Part of a small language model's weights: MLP 3072 GELU.
Each number is 128 + 24 x the weight over its row's rms, rounded and kept within 0 to 255. Layers, rows and columns count from 0. Numbers have three digits each. The size before them is the row's rms in percent of the matrix's.

# layer 5 MLP down (transposed), 3072x768, rms 0.03, rows 1954-2094, columns 480-527
099:135170149108143118152142128126138120111100118115130131146100123143157130149107135124144131152128100137087137134104157111105102130142145155125135
092:113089133104110067169087149050142156123109095167143111131081135103123148136124130135085110157130133125129120112097160117110108087106149141136103
104:107132132121078100103079135126103148109122164125151146118097101157125191111170114139092132114110110144156114127145132114091128122157129220136086
105:145112180127089137110121128091099134126110100168115129157210114120138104148147113141086114137122088151133122140147089133144168104165117132107119
083:078139118134099128152130125145152123127121093144150097098102131149165136120144095133123141144127082148126150127149106118105107168107120121115159
106:128079125098155128118108126129115123142084168087149164128142139115096150115118158094129085138129132149131126184163144145202161149163114123154110
096:163114129141111130140125114144136138112157132125156154104185114087143131161120132144130157064092137142127164162116121157089102143116149115164139
103:163115141120139143120136118171140062122130135132115089146197131136092081117143156113110126127085118068101157099134134089108127127145136098136116
096:145137086108115118125117132127125147129150106143132102137062103132150131090142096108108101118125137065119087107124101097139145171131149136095135
101:109141134116148114149125135137147136142115103128146144122135136139118103086106117158143155153097098125172115140081115127116142136135118132121120
104:186120139160146142118127141122101129112132167168144167154033128104115138162079126116155125155150131138121128120125092092139116131129106077124150
100:135099135149102106147114149119168126147092176072120144118156101136153156143127093117124126102107104157115125090133109106133140128122110148148094
094:121136131124105140120136122115130100152051133109169165122118120137108157097143105121163120128093148095114094131140138161132124172109132130106128
108:125125128170116121081083154104125138128144091144104143134155108114108109098146116173137106150108122143130089154119153138144144129123109147133123
085:102098113101116159156119168131138111143128124152122090124038126137125154155113130163136131111142120096145130150128149128185127123141119142129096
108:145117104097139169058163101118126108129119181142158128134147147128107130118146123112133115124130143114130120121095139148112101133103119126147122
106:172110119082139117149168111095112150144119153124137072170089120125091124103114110128102119134110106133135104126086160127137142106155133136133143
102:107116134148139164183114097128135123132155117109160099113085169083146122137151140152109127113163120132146127113116133140135144143110144090131116
109:168160106115098125144148137151108115133153096125157162146125127097150143150145111115150140150100143133146128134141087112114165114130149158135163
104:164171161108145149099098172115108093160141196159137138111133109093132182167089129146148111126147135134119136102121117110146109159118141135099145
085:098111114140089127138171124128085119121061139111146128163057156112095144096107080121146124099118143148129145061122133090129116141159156137117119
098:148155141135132157140121122155138164181160140099096121138148164126105141112120115096167161132134129147126105135148112128107135103142110193122107
104:114147149084149157152128143130155147148124155109124102150150138149136119121164145140140100112112145120147134115180112143132113106115139197119120
098:127091145146133082114116121134158153134139145145098115151000123149107117125153150166167115160152103083116126136135100115098126119091124133145141
099:117122126117130159131117110093111133151148144154133135117097138175109107126129103098137141157147091083159136151158179095148126136123111117120128
093:084129131107144136141133110128148116141116168129126118113041133152125147118109157148107156123139109127175141158173092122126141166120124131125107
103:126138128145125135145160112142142141122110151100097161115170137119145139111146134090090159116104094115134131111151116121133106142151128106139145
097:142145143119132180134132143087121125121086135101167147114110094140154144134130143146130156123108136082124107121119115119101164153084123155145133
085:127124136094130138122175094122070149106105129141107139140000074110102122113118120116125101143130108137116111155111112071115136140149165164124146
101:138163100139108122120113106102151129123122120188142100120145157107107115123135116124133130093085094137105129132121113145139167137105135129154123
099:151197109100135135104117114108155129119154157133166124130154121149116125118108144101119114063118103139173130103093127123064146137173138129111150
098:172121175131129111181151139076103113083149113150149149129063162125124097143138144140144150143144116135120138166132072132156145171149136100122121
102:136131128145135135128124086150130079106173113102106081134164105154137150101134140163107112102147187115132100117111177131111136140165155105132117
099:137133137142146159121135126154122096102120144118116156141038133189085132155082147142126161127132169110117133112109164131174159156162120131130110
105:133067179118096127119127157145134117119164127084130150125144137113134119139148113143088153103086108125143113127122174122129198129153132121120159
096:133126139124122108155162112102122131148162122178135153121163159151132094083103093126080113118088109111137098123165085124123124141136133128141095
096:129150080152145101081091147111116088137113136180132115142117090121166140131103177127094170167123112148124087170132174122144126122138148103141097
088:128163146112087137133143086118110091155128144158137110142040142118118136134142132125164072119132159127101133137125148142086112127128140110122128
105:127185153155130115100177126106088104145144152164130125191106140160118119140113130151174141119119108119181119137142097150141099117162147153160160
114:140130153135102121121137121083142144135119115106147122087179105117112105139120110101122112120126141109146149130110151104175152138100128149164135
103:146171140142100106161174153138144152111181119101132063132138147112112124121096092159109109150120113127131068117096138140183126134120109132144151
088:139113138125099151149130110131099087115163091137113097161000126137158116134102131122142103126135152095117121127125105075152125133147170120134125
111:094110140206143090083146114122116160149130140131130103091181130105146114069088161108071114156143134114190186087128148151133120158161162142116127
093:100100102114113092124074150088153150109161115204150122123103130077094093126141127176100160178110156139129140106116128125094117134096129128143086
092:162145151151132126181130097120073072114068123124128128134120106144143141092130154142126138114132150130126116099119074126129127131141133167090157
088:128130097134118153138100111094131066134111123121167136128106092125096167131109128106146093140135112083158156176070146121156139159145135101114149
101:163108126157103102141098106061170133160124143120153131119078120106122153126131130095145071121136128145157137102109149139077070137148107107149121
097:115154117103094123104136122106155111101106124133160125117134151117147155169120110126108143118132134131124165128098128156060106119132069156130140
102:165139124136098130134115114139133153125178088129089092116117149119112124139164135145126132175134098145161141136080130160136146123130149139180142
105:123167124150147105069192101115137139152125103152116128108113144146114119129164146133118138139133141137110121176146105115139157111145112114114086
100:131128105098146150104125158140138107124126140131138097104094126128120120156068082172120130107101153171160171143106130114159104116104117124148115
107:142125140098144131124175142164131156125117134096128130123128130114139116116156160135148136111171148104095138079100134056106161153131126123143171
083:156148110158132140143131125101160124133130171106074092142008127108104129109157167139142099102094110146125137116152157134120141123123130136143128
098:110122163130139115150144118174071121141136144159140126140121151138128193123131104122169098133160108123104110147126106112101178111124141163158142
103:111143138111135131131135155116151128129109128135170147120194181174171124113110158152131106182131145155122089174109140127085115129133122115090157
105:133087124143148140168127122147088137152124138174123157149154111112115146132141152116124103185155114127137141136130132125115180108138124129128112
099:114155125054159104141099118126101107137129108086102141091122128132118125140160099130099124116122104116119133112130097121113104147139140119126132
084:123125149123151101123141155108152165143110092144115173114181121129134120132142126081133112149112070164132132142106119162115145144129136098115130
098:144161141094158130098135137152083102088153155103179135155136118077108157125084086143119127201092147113133128181083132154136107126132095173098145
093:128135157166119110146129112130136110138106094181131139151157135110089093104142108135071142120146081120121123130156059120140128147124083103132156
098:141149119088153157119101129076104137107150110194065134106141128135088137153178139122142104128142129140119143170112124118131092088135118119143138
100:113160088084097178153110126107140180151145161139083124142139122123108106129151119145125105136114113159112058158126111141118118160133086062163103
088:124096105157097144101140152119128130130156133140123126105000158101119153112123133154136128146120118171119152124120169141107143092136120125121116
102:089123129112100136123147114140122132108133124118134079137101121182118164157150123115125129150145118110129090147056113094118128108165156126152132
104:130172123069146139139169100125133078133122181161125116151138141122080174157133087118085145165091152074120131134156114159134125090157133091155114
096:117120146138143151108161137103140123094120140097085128139181149168069110100114078140118123093122096127123091120143104128187122087143143123116122
102:151059141133150124127091139148144126087157126142167137090160139174142137121153112154138138140122139126126160112146208124123107122144147108118148
090:121062144110126179140110138169127135153198133126123110086082120113122143155185151133105133112152125135111150104094099168162155102150089162146150
107:156174142112127102105130079086126124120112099134160125098127138183143138124126120133142114166108175152123143140120138103132090123122124119120151
092:104122118090097172133128128111162109144075109127151114101106106103115099077147114154191170158133134105120140109108112093116086164157148133136116
107:122144112167144133123104116128151110164135147102119131117142108103115120136131116107082165113054111100143108118151167150118133086167088146167119
118:155093081144140116140111153099133156148118157174118149132207133154115148129148104112113140107157128124156145166128172159128104100103084115159180
110:117135161084128133148144105156137119101136106067158101182146159156138123117101150137151098123141125136092122149148148092091100144101145130127178
103:118179124149122140145140069149119165124118140171133111113162163143093118118099171123100134135153133086157141095082135138141124134122138123130136
098:127120169094115128115107081176107129093163154130124135125128133163150106089140115138142123155186157110126133127125116149098116111144102166140089
089:157135118129109143169142075095143126143092142109166088112075153152142141119157147148158135104129109112136122133151140154120119141119101095121145
098:144124107144123127130122124149118136105126116155107146104103161161118181115127143130133057127110097150085083086179128129105141091128097117113136
099:176099114146154130081154154131124133162095102107109145155110157110145140182155138110140139128133128139137085138131088127167101147163127109140156
102:097170147129095102175100117131088126116104082139102130133093196105119126156127175119124086121171126148164121166098108119107127140147119106135132
096:127135125157152099126140175109165121144180117085124166113157124141100164084124201118132126154099082069104082128188129173105157108116106118171118
099:118165134140112154146134132104148133147145147076176108162127124140117143099149125090131085095125140095168094125147141139114131138099106171119118
100:160136129123119146152149145110130133136116097132147118097144134151128126150106111120132116085129135120086134158155044113148139170107146137162157
098:128121116111141085138157123144111153102107125155117113126146139135146130105127146146138110144145100154148191083141155156122135132110123153149101
113:115132144110121086125168140174109105137134162185178123131176144141142119153175140146132128123116148116136120087080111100103134125114139180091130
095:097174144124152129142065107178109163194137129104143151103057123129119131086121086092140107103103143127127133124112088166112137113115119125142132
101:136106103164134125147144133172132086103121138165109120118148180106131152082182170139141123095143134118111128098100136144101109139116135123187119
104:125135128092125128133143144124105094113110177055111111134091076127108173115119102108129116103126140146126127132115125100171128127120146165134117
103:117144141106148151105155142139142125115108114107131155109116097165106147206106125119137140125143122142126111145193143135133156144130152179100131
084:124124125136112122126169166156118101127151097157126117131056127123114116147074141136145060139119129170119127150103145133128126142103103130141089
094:133144128134141152130130104123120108143124116113140110143093136108150158125124176130113139070099109119110118154103167116142131150118143128136134
090:126148130163125158120147107143115120101130110146160106103127169134141114144161130133153119165104133122169130143126154160134175103155137179139123
098:112151145100127144120128152119136135124095151107121121100122148163146117141136136143143104151136175099141133110127110131119124148105132143124149
102:107153110119104092103140120093121121122159109122130142113118089140144141158150135140162117122081153163125138117146115131140134146135153136122113
108:112065108170136138176144105127152160084115133146109132106116142106131094144130116109102116103125179078132148102153103112126161135079110155124156
101:133150098142163155132153147112090157097102153136126094109213126104144109148139113107131159083134167115131137093125135174100133113112132093140127
103:154154097147123133162118149141085100130100157108138157124136153171100143120129164155170142107127120145153106105108101127151089104128144092104124
092:140192100112124197105157113103107135124127127131130109092139129138123151110140127084082131117158160107130114140154103095125122125166111166116117
105:111140138101139110121097166121145117171083114158132120131120116129128114154148138144111094145123142123172112139115125163088127098116128122121142
107:076109059083138193126138109113100150116115136142145149120113117140082121115161132158150133110076085108116133139096106144144095111132135102133183
096:115176097148086133133120075089119138135107119136152124153139125132152093131133119116167131160109099157110108154093100129127184110086151108101127
094:113123101118115109128129111152123150114130126161127158108191099122087109160137134119102101124136152134135127124108101111117166158098149114137142
081:120126151125108165103115172133130126143083103107111133137000120125158137155092131128156159074102101102120141133153151110138109140104108130125113
088:125116101142110143107151106159146133120134162149112143186124163112146086105170111174103103129152168121133167093114103099056105090091133120091114
083:114167123107138103130205192138145098143112111111113114119033145123087136122096151119153098106121119152088127121170142164160148077135109128139171
095:121119104171104158125146128141110128065144133138141141091066152092134115195145187113155156161098168095150087116081145146133183147145166112105155
098:114083182172184098142120104138151134142104144146115175134079147114163164108128107090132141156113121143167178110087133146139116133145128118107168
104:110180160159124133063148137153151147113085140120129092127152150130164172076116144112125179119143138115110147096150173139104145152119150143106153
099:155137147122129116113135109096109113164112090092075106162178120150149144130143133140080159139115144162067135162144164125088150121108125175109138
095:130118120137169111136128101102132078127106122176133125129145128147131113140090101133112111104164121133075150091107116112090128130084124130116134
099:095103132110150131142107143167110077109131128141137105130072169089143136186191125109126080120090109160134134099117122147156109116148139130092127
094:117149116124133161122140211163140127144139110143114151158141112115115159132134123146132136119095174128113154141135122143144169126091150118139165
100:188084107097128123157136126116125114153127142143143130101224136160137109136145100108170109121131121136110114109119202119122092085115084135098139
107:135160137162124124138132113143121122100098101071143093130115162119154112127158113099132129167102085100128121139144091108144157136135132170138092
097:101137109101076115130139132121129151125121127125116109141098122121178144126099122097128094179120116093108156168113170120143101181107062091160113
107:118131135132153177149127161105109133136138146073091175128155076114100109119146125148085136121101148120145165155144152141141097112113101158131122
112:110132127141116086128116134146182153135136136125128140126193081145159107099106140149088112144132134120149112097135151135081116148129123136125111
104:120139147157073111100151149122095126139100139134131133151162101150140135105132142117096135134129083098115100131116173129134108142122122143137132
104:157094137126137154132144174115152170159112135132179138135201103091123113117122136124112136109149104126098107120124102147128161105148129092140136
091:131116113117106124115109104071113136112128103156162131165000087116089116112155143134139098146120123109109137110109117154131127160123136110113098
109:066148126111130138117129146125107137112092117158136127129195113167134119112134105105148138142108083134136140127129128117133128109129165106143145
099:112115128164149132115150135104126139131171036145147094129023102097125121106115112134151139141130142123111151115124124123131113146139137140127101
106:153160120092113115128135132140139130114143145132102135071132112162119091161159129155100173152116135111152117122119151107117113120101150107153111
104:121124131145128110135139079116088058154163129140137130138228141131146074122136111121135116124105154149134133110145107125140149124092083120129107
103:125138158095124121147147145131141137133113063095151140136070113135107115085154101153174125116107130141133168109122123134143078188137147157117138
098:115098124121173095178133144116102110110127150159149134126186175157137159121129106135164123115121137155145105115132101124097133120147096133159149
103:154131093138182122094190116112149144110151096115112155098056092159124128148115125142134141126173137119104132125141135123182126105126150170071129
098:113127132129128101152128080125136112113151128103177132115065115109106114167107169156173179102114157133151135087093119102162134141120123141135116
100:134114153186104118149125131128094148115181119133084142122160177123125134137086112081143125110106124133126124158149124153119096121150126144157129
100:060132163151141126125154154136127089162129146087143136121085117147102149133134159098127103145086096151119198146133137146155121150149100132108118
094:089127101106113108106109116159134108103165131121133156111122153118138114118097127146095111084137113148117124095118140139102113117115129132084161
099:131129098082118080114134117087133099105088096155140150104147171139110082118108132121153078123125116155128083148103137145074133115144114096108161
097:141131137136119132145122162142146119115133154116113121113242117117102166161082112158173171097138124135126107125146158082156079097146160099087141
089:127159099116135124127119129123107082154149103157147110074105133137144128133120144124138154129127132111129143138142130132093114135110126083111100
097:131121099153131151105081101137084148144152130150135082151086140155150128157086174107134128130188130115106138083115135129071181103144082116152141
104:137111096167111129130143121107145134128121132103084104133166133147128109149149110109132141107105112118076134135151119106184141098140170102158080
101:136130155110130105088144134158119125161137139133115160152230114086130144171103089106149167107136101114112165103107146084153101153159121159108166
103:131108159151136121113145130115144105128095111136113177129181082082133138134115141121166136127087132123157120181124070120131173116159120077128133
091:139158111091123164168150145097148122127128133127154130134000127149108110131128144131148114123167147110092079150081107150123107113139122124151111
100:168136104090137129101134113121118127125119115151105132082117145130146140165147122109140094124122101143125102098119132145154119080138061134076172
100:114130134143131075168139121062133099138146154122126148130188125121124167134138128205102088111133127147136141139104125081062128147124138161122151
106:129137123138100147134137149105083163149128083097107139142167142088117146106097122118172139108134135114101126123117123108131135096126161152106123
# layer 5 MLP up, 3072x768, rms 0.0787, rows 1955-2095, columns 480-527
083:111104159147125171159136103088144130233119128082143160122122125112116134128134116106147135115118168122103123106110138095145116147136140111134144
103:116124149104126111119131153074134154158144068118080141159102124127110154152076115152154163132120117146126127090087109158154118133129107121145122
105:119120137122136135177140145159084128151110142136131163112223118097143132108149149119127175126107126120126123099124087109141151135132121087122123
088:155136144136152138105151108128148127121116130107099143080079141109110093184121100165120109114114155145148117117078100144118119165119164125118166
104:104161096136127086159119139113106164128119113109093112117120159131157147104117132142113104141154124127082150161116138084080147116128135101123179
095:133136126132162103167110131152141145147137139173127096121161158102129121159142132110126175124141113100134094168147119115140154172082134129137128
102:123126118123107128103144197105139179133152141124118114111197118129116133081110132139126068118116144124137146152091149109084153114134102128118107
095:126146130102109140129088103137167176128106098127116160080084116140114121143126128134135157112110143136086154130128116100135112118140162144103164
099:113152156160154151110146183116111093104177070152098121126117163133161111141154144123091135147136121089068135118140160093078144114140134142148119
098:190160140142153140115129151149142155149103143161143118143093138130123131092120133171136115144133167093102126095136085133130151112172119134102112
099:130112080135154123089104103155123181170149137159128092118143142118130122131121139135106158104174150163141149162127113145082088128135101131162165
091:098159131123125131123072091104124142179142126168099085056134110148159095063134125108105167099137122166084118129078111111146101129146106106111131
105:149078106133158168128153095126105116117130166127150164080119149103166124108142111065142173129112144129138141113146137141140107118102098129192113
096:134099118093095129064120097088136115123107132128140114158078117109155188147093118120101103130082101111107130123108160138083143126116130127129126
105:103135139120192137153142118126210098147071112131085098097154133136143143109136110132149130118121157125110124162101103126114101133128106157149141
106:139121124110097138127103135117122153086106108112136106103132134118131122084142162102157145128129074101092128090155141119091126089152132091143097
105:079094124157119143157142140143183130090111120088131113180128116143104091118109109120124122125125142146175127146104150147160128140148136153133148
105:163118147111144129128134139152141130085110144107136152105112078104113155143143163091117139074138093125117154133097097121105124090155101106149119
099:093110118123128152123124146118109141161086150113132100114086099143134150055101134149123109127148153108130139143093148161175137109136179051066125
090:157140136161137146090116101124184114118129092090101114106142112131135107134180168146139127101115074109142104161138146147106138132112132129152096
098:140116121101167148093114118155111133140111148124109096167117132129143146133115091114177153109187112166128111108158170125122088139169162167131152
103:138145118125192138089112179110095137102114124125117112165120160108132122123125125135183096115132148133150110121110102129092120115124114098088142
101:164125087100143118090123135173099112132117091143121142121143119139143125125112150133119087125141154085157120120090085088116098132173136108110127
098:129138143058086125143130095108122134102125163129130093123115132114151068150143150144102095149133142118131110169143127075163112163136154157105100
105:104105129112113133125168137131124139134129131118122107118142095114112140123160106096133128130118120164138104131123166154104124139111150125105122
101:101118137108156125136138123158127150095115114107145186134148121105097125144149073165159135157104110115153119100094137081165094155114137151131117
098:114120114130163147120135141186169107106135073127121088113173133143087134090123159121099126105148159132106189132151109108108117111177153091131118
096:131099134097084124135070126131130132116187134099129146171107119150163118140128106126147117159109120144128155134112118124138171129095137114104123
099:134133080111128134124116168111137120118133152099140167132121129133092116106100125110110140106200169141127076130112111086156141089121111155140119
099:118118128132133139124117130173135124154103153153141149071152113115130155076110148102163136165132137179071126106114106139164117148123126107139118
101:131122177106110115127140117126145165118069144113169128115135086119104112097142125125137142102148110099201119124189131117067128092103164102132070
098:118109145101171100144173140122127094133114100132152125146184140117138131118161114074147128122105087133145139136150091197164159123140112112143138
096:108142141138116131109133121107112136118097195174104134080095092135141111104187134098120110130127137130108090145108141150109086122142138136149135
103:146146086099157113088135142095134113124158108133157138148115108117119123120155109112150142175114147107132129120096138111157121149136131134125133
097:185112148137132120123127125094144124120156125146139102177086136126105125144148136122133110120106167112159115067113160080153113093144063156160100
100:106127158115171123137179132150138127148101129126173163115179130105075115153135123117125156153156153127146133116138070138132120120146154095121146
092:169105135152120103104134230135110124158150119093123147109166150130127113158135090108103168118126111104123139177131155121171137144115158100136118
103:140139152085099099090126096144123123137120169134078115142099111164178116135161122157125134098139113113115133114137074140123143146084185142065147
108:126130110161092110128107110121103133150147140142130114139136115150116099143100099160123132163141097120129162100088105091132136120158108123159135
100:134142161158121103213135086143124127147160114138126157121058119120080133133058119080147153107143114111109096128116130126117153093136140114111088
092:104108087166106098108160143155185164154148140106166139132092141127105117119110140126148157104098132141154120055152105111112131122124099123123174
110:117115117122114181123155130141113167123151103085154114119135133166138150132092133132120158146135142146146222084115088109065115093148120103138148
093:148138147104107126160090107084102107171112109097090115120104122162118166141119085114198084151115131133153123130129134150114148144107090104136147
094:181117088098129124108103151128147138145101114117114123114160148114125127142173139118138092144196158105114130106130118103116115158136153120121119
085:102141142140112080136184135147133138111114168116183105121092119152103136121122092114153117098152127104106098106147167109152138128149110117106109
091:151112145132122113138149144108112119142145114158154151142093101146113164078106111128178114075092138138150123123164123166132123169182121129123125
092:128169130127117124159181168107153154120120149139093141114110107109070095125135175139145127149123115151104157137145103128159146163116143116145145
097:130114129154138138134127162096156115136109154129127149122086103128117110132131132110174094122113145146102122132126094099169149117173137157159092
099:106149075143134146143133089166150101131122171173113139103116123098123138134128110140107137130104143125128134162111095146126149109168143085147106
099:136134155186165114123094158110116098140140144126130089108119125149210095111165154125170128108147129127135115160112154142122118157137156148087135
108:123157079087146149187130105107137158166211102130121124135136117161129136144126150116127140132175168158140097107087147094115122139132124127163141
100:112133116079114156166102122126110115156133168132109102109095126124097125129125174146119123139144147161103156142096160117150158138097158084147113
101:139163130125153156140139123132184126157148115104095136136078107127158133144126123117135126101121138106106117134118131167155166115137145138143105
101:139186101109175113129130164129110128182164093145113124141140071124121123128075083113106156147140149149128125118129149129130119133120169125145129
104:099171124097118174130149133135102084142137158163160113114144137098119163109133098100126115142139126139141132107130114134108163142116096178059113
103:119107149181141105150127118147100126121139126135141159109110105135102105136163122150139134137129131134166115116113146169136124136154100082122157
089:126123129139138171115119123105130115129137187171113127147120140135198157141155156200107105100175122083140133119141147080145121140105127146170132
097:144137150148102159092088148152169103114163142133137164123193153136095122098072104099165110117133147109152073106119130089110081119141141152118129
096:124148117132151168139131141126106092108151128140078129157208097102137134129157176151123129173162130133121120125154117119139086123164138092164143
093:097109175109122124161129130145123114110152166103113103126131160148115089136107103157137160139133166127134128141122168143081149181138138126129102
099:088158086140127139113106145145150132134106155138120144120167125104105108121136099168157096116122165137136143131128144145127115167096102131101115
098:107180124086116125155137197146140152140122145121146133133135157133085126121117204116140155111181164114123151100157158064136080115101127121106132
103:118126156109156103127121142150142138133176149161109130096127137161120124124115112161149167144123131149114095109144127144116134127122091111152107
104:114082145099145101098133129121133096087108103128126097103124145107114123149146122083099133120120127140127128141105150094130129131055093161162134
101:087191135123167139128125105121117171107185132136128120122107124152142088167163112114151119133140173122127125133092141105098086139142128176131146
105:081114163146110175144118090105099128130138124109137154135131180147144164125151157126113136141160134098136162149123137101128104147098164084141149
095:164098052109121157167098169122107115098158111156140110110149106078187119121130114156117137125161111083118127126106137106121111156107140121143157
100:072149147147160092138139144105095118126166157141068099120163118119102086134128138160116117149101128126133101149122156151158137143146129153148128
096:121163160142122089117121122134126149103129153157106151091113132121104079081076152141145138138124121166092161115164141102106127154127110133118105
106:093112115144164174140136109141133098110101097129159109111091145126124084147130107107126136146115122132082150151170118071104100116124160113092148
111:098109089139113148117109140132141123181140148115132127111085182163154120168151128123126094159117129161108098116131143134064159161129157118080124
111:146129150130122121135136124147131130123147124091124114158104151137133117126138131128124138130143110123140110085123089149105118111122142129161126
104:127160064112126122159171119108117102145146155115136095135116108124129086128100131122124137099116099055098067097115164122125130098177140140126126
100:121162166135145125122113174120096136108123103146153121116096151110145132143121156108133154105110132172161134119142118098096166133146150140119151
099:107103144094134124115101118148121112124139192115154120090137136109111101125133103136139111106135121097091154121118131119133114075128136139088149
097:141141098111164142118152141091133105094142132074105121172108130101147134138125159057104144126204106121112130169122125138171124134137129121139101
098:133135161075158137140145133158134133097099140139147107109104131131187147101108138104107138169103128123120122134170114123110143120118126125085111
099:106086142135122110102136125110174126180131117110127118141077161132113131138139130125123185088111142175146158116081156153109125101090135077085155
099:124045163109132123153120145122108185124078149128114118091126156140206136098154125083137101129189162147129094127105136123166148109136093129151096
099:113158108107134135122118166143118106135095117131144110094152156123137102101121150182162160094087134141155104165139205179110143151139109125160111
101:074133137103145071115111166158111136128101088110121122134094127159158104142094119096149110119087132154133130141137131132085126111087126133134134
096:100113096080125109145077154143109137125142131115158110112139148106148146119130146097129130148128122116104148094104113165147132169103157113099130
108:112100139114110121117137119125115123125133181091111104094133112135173147117123122085102154151120128098158117088128162144142131086081141130151140
093:182081137117102127091127126138121136140133152105133104200104126149121136162113143129128146132125112101136116141096109157137136141175128131145129
091:097096132103126136101117116117115140140150118110128161132109115122181094128108122149109130143186165120166109163149124147103130088153090146106153
101:084129124117158133160110149128184165166148127148139169120124136141107086127093119182128102112122109161151138116132118123154122133093108117118012
104:135103098149109139131141146138111141101094088114161158115058121055118158090087098089122095117104137117129126137151145150144144109129140099097125
100:102106150139145141167121132124125167153157115107138120161058089118132166173124133170135121124129135186114167126109084082103114127122110113158120
096:154121096147126169119130162139134109103082127129126130135119122125107137086135105099100130124189160119121130129114080124097129099131100154159099
099:100124099105084120151131147130172144121153174175122143139125107138085112149130099108114156163150107135138124116189105109130157145133151135105127
096:097164139128121091137110118140119177115177140099060101111137098137107143122148098103115144160099126093118132133146130178121110110099168117126116
105:174117102158112142124149134122134088111161133140136156147144146131100077098133102126100123133111104133165143132125136111112115126101130133131144
106:124130101137142109150111123136162134121136180169140116139084121127115103151141160151119123097093130147126117132130139132138120119105135115107168
099:109135139146120102137149100115185116141115153119128158123120190127102145122091126101171170146152142111135116145062157082135154172139134132095113
103:119080107134137108138120108155130150107112104126101140132168115101147080123089125133126112111127153141170153121170115077122102131127132138160127
101:118130152163119102155134112167131142126119152150095114121096095170170142131171162081111126159117125143104147147126173090100126118106110094150133
103:151125123120131140111131132146099174121108103136135110131099151108159121119085125153150151131084120128125142165141123118097154177120151125101103
107:140129098147113116130109126110110147131128133143147147106141132113148135106103120115117155129105152108165107202101157095105099089169156169087124
097:143156116103122126134177105111128130098097121107125162126128114097141138078098117115155108134122102152158115103155137111145140149125140095117167
088:097131112135109102119119120108123139129097131074129106171151138121140128138199129152118096113111160096107161125172147150135128112108099184141106
089:133115125122133108135121159123116099107185152135147128157232117116160124097129114136155126123120132139126129087112142112108133106147093134155131
090:132122113156175074142105140084125125117131088115099131109132099138127129125112107119131114109156086087128125152121126122158127122131117150145129
087:126142116136121161093111079140113132091204168145132134090132131128110135099162134185122193141095124129160133126116148116111155153098119127113080
093:132138118153091122166152117093146082155132144100094075134080137117147156131082119120126150117113127155082082156145119088145148140153104143121147
101:137141128142111112138097155150137138172191115119171131101118125196135157137097108138108105115139122096127087114118160102129096114141151052134141
104:116133122115131147108116131084119125107110152134102098106071185140122120120110134104137139145206125119128108145155101129115133140141140131158112
102:110167144112121135132138156118079100164162181129139126118139116118145079143082169139150113128096106142141111145145122146135143132138114124143103
097:119166120147146125118149160159170126153134129113110153127109117098107144119146162094120134137079145143160135145109129135108124121118113113133102
103:100139106120137132120145174164111091118132121157156127130103118141129110116151151160096091091116159155129128183110090133085127167163110139147146
095:110076174126136086129113129181133072130147160152138127120106125176097145074165160155112113116134142099172104120160132093182098098119133091077121
096:158128180098110072132127138139118122115123163142171113116135138109137141099146195088120138101119182141151082156108143085134126161139109050138139
103:114062108169122109111158111184120165146143122113079105094113187129140144149157121101122122140141157130148091110165156127150135119113158125107141
093:160124162129136098124092119173087153121165120087125086129073196137161108169097104109120112140104160156169156145133124111137106142117142148101168
099:156103160131172148140138136132108121109093148146146131134109095112118135138160132165140147135136165123083166075147136139150125132150147103128104
108:168137100134141123075128149131130122131139120136072100132128157166136138160135133144094162115126116151090103143110145117134127146170096138117095
096:118103134148060081176072120139166102130139113102155112091087104137162083148144157137151102090098110130134147114144168144122066154145112101142144
103:121102086134144148127106132156076155130142089064125131093078140138084144122137110130116121090106109097089130130140110122114134055096085120167151
101:163140142152159165133177128131154120121127139052115151102174107123126131130151167141119081111167124119129147111120111102080146151177107108108168
100:147139116148099104101147105107101141134143118120128146156116061131098133124151137127072161130125163146112129136150160131146119134130141163117123
100:134156135168179147103148183158148169123134112114141102097150095136119118113131168083130156154073117112109171121172141107113131122144141066128142
096:128143147124123076131126153100108159124142133130145089177106093135130138163146128085146124119122109111175110148062126124101129175117130123113155
100:157133113157167104138182175101133130122142108145178141159133111123078114125135129180132118126124090113107112127141094121169115141147126126106119
105:156098143147168114110141105104172167067165152074135116114123149129176108132096133143077102160146150136124135106166124091137138145130143108068105
099:110160154121137142140147151115118171122090116128127135152161136151152137156134146123083100118126096145166118122077137105163153138129119126102106
107:113111102162130100170120154115091087121108144182147075149116148120078099122111119155139106155163088114111179109133135141117091155091111146132078
098:123133150128137135142123126121085122157111159134121101131130103125088132069149158148123113137112130144140111099113126115126126104142104092122087
100:144112195133088121132098134152114149103141148130137093105084110105149101148132112143166063146164163120116149145172164127109112131144124126154109
103:154144146102140116160156151153113093110140128091134119146147154114113150126120102141122122144088090121132163126093150098168121147124165097113102
089:182082122150143089154131094099131119124099127148086120146094114138118124152116117158123139161137138100139177138114119107091079145130128173154136
093:176143075115116141169134154156155115113136134113106146094156063123129144103109111090128083087117133107167133136144091097131127108160152131089098
094:142153111106105118086145135132186131145133075118118089150090114128148161115126111135059160146130137175160135098164102130150157133157140114091151
091:119144117114122141136153156111141143174137065096122154112131138111115141145142160093130100154176092092179124159126169144087103112146080125138154
092:143095147107156147128063105102146087142104122124154195145077150122121094117116129165165150086097065140109100146107134114136150160146128127091097
103:112148116138105140123081165163156121148138127119135104100111117130131131124166129145168104147115089153124149097153111162141172160121110082120147
099:167129081129122144109074177127089155140190156121119140131091164118101119133095149113113094129120136119101126099103144106117165080122134128112131
102:106102154202117139133084145159109122114169182097088155131113114137141122141141117142115102097139110219090152144099103137170139178086122161137125
090:140162123133186119129082180145176126180134137128103099109190123126142128114132148100122140152087177134149140137110144129117169105128120129125127
102:157144128103140157173101145160100127126098169112124133114115127084067081148133115143085103142128034144152117131137128098120122135156171116110129
101:110142118138147150126142104122111103118142128118154119138146135150140134131107097114172098153161135096108106136136073123123122097154164141081124
104:133142150118119109113108170122126129138165116126149148088074094130113141185132129142160129131117156121119125074107113106038121115118125163114146
094:136122129174137120128138118138123166141119190148148127134055131109170099115136136171115096110123126125100154141141092114097105143147140095129146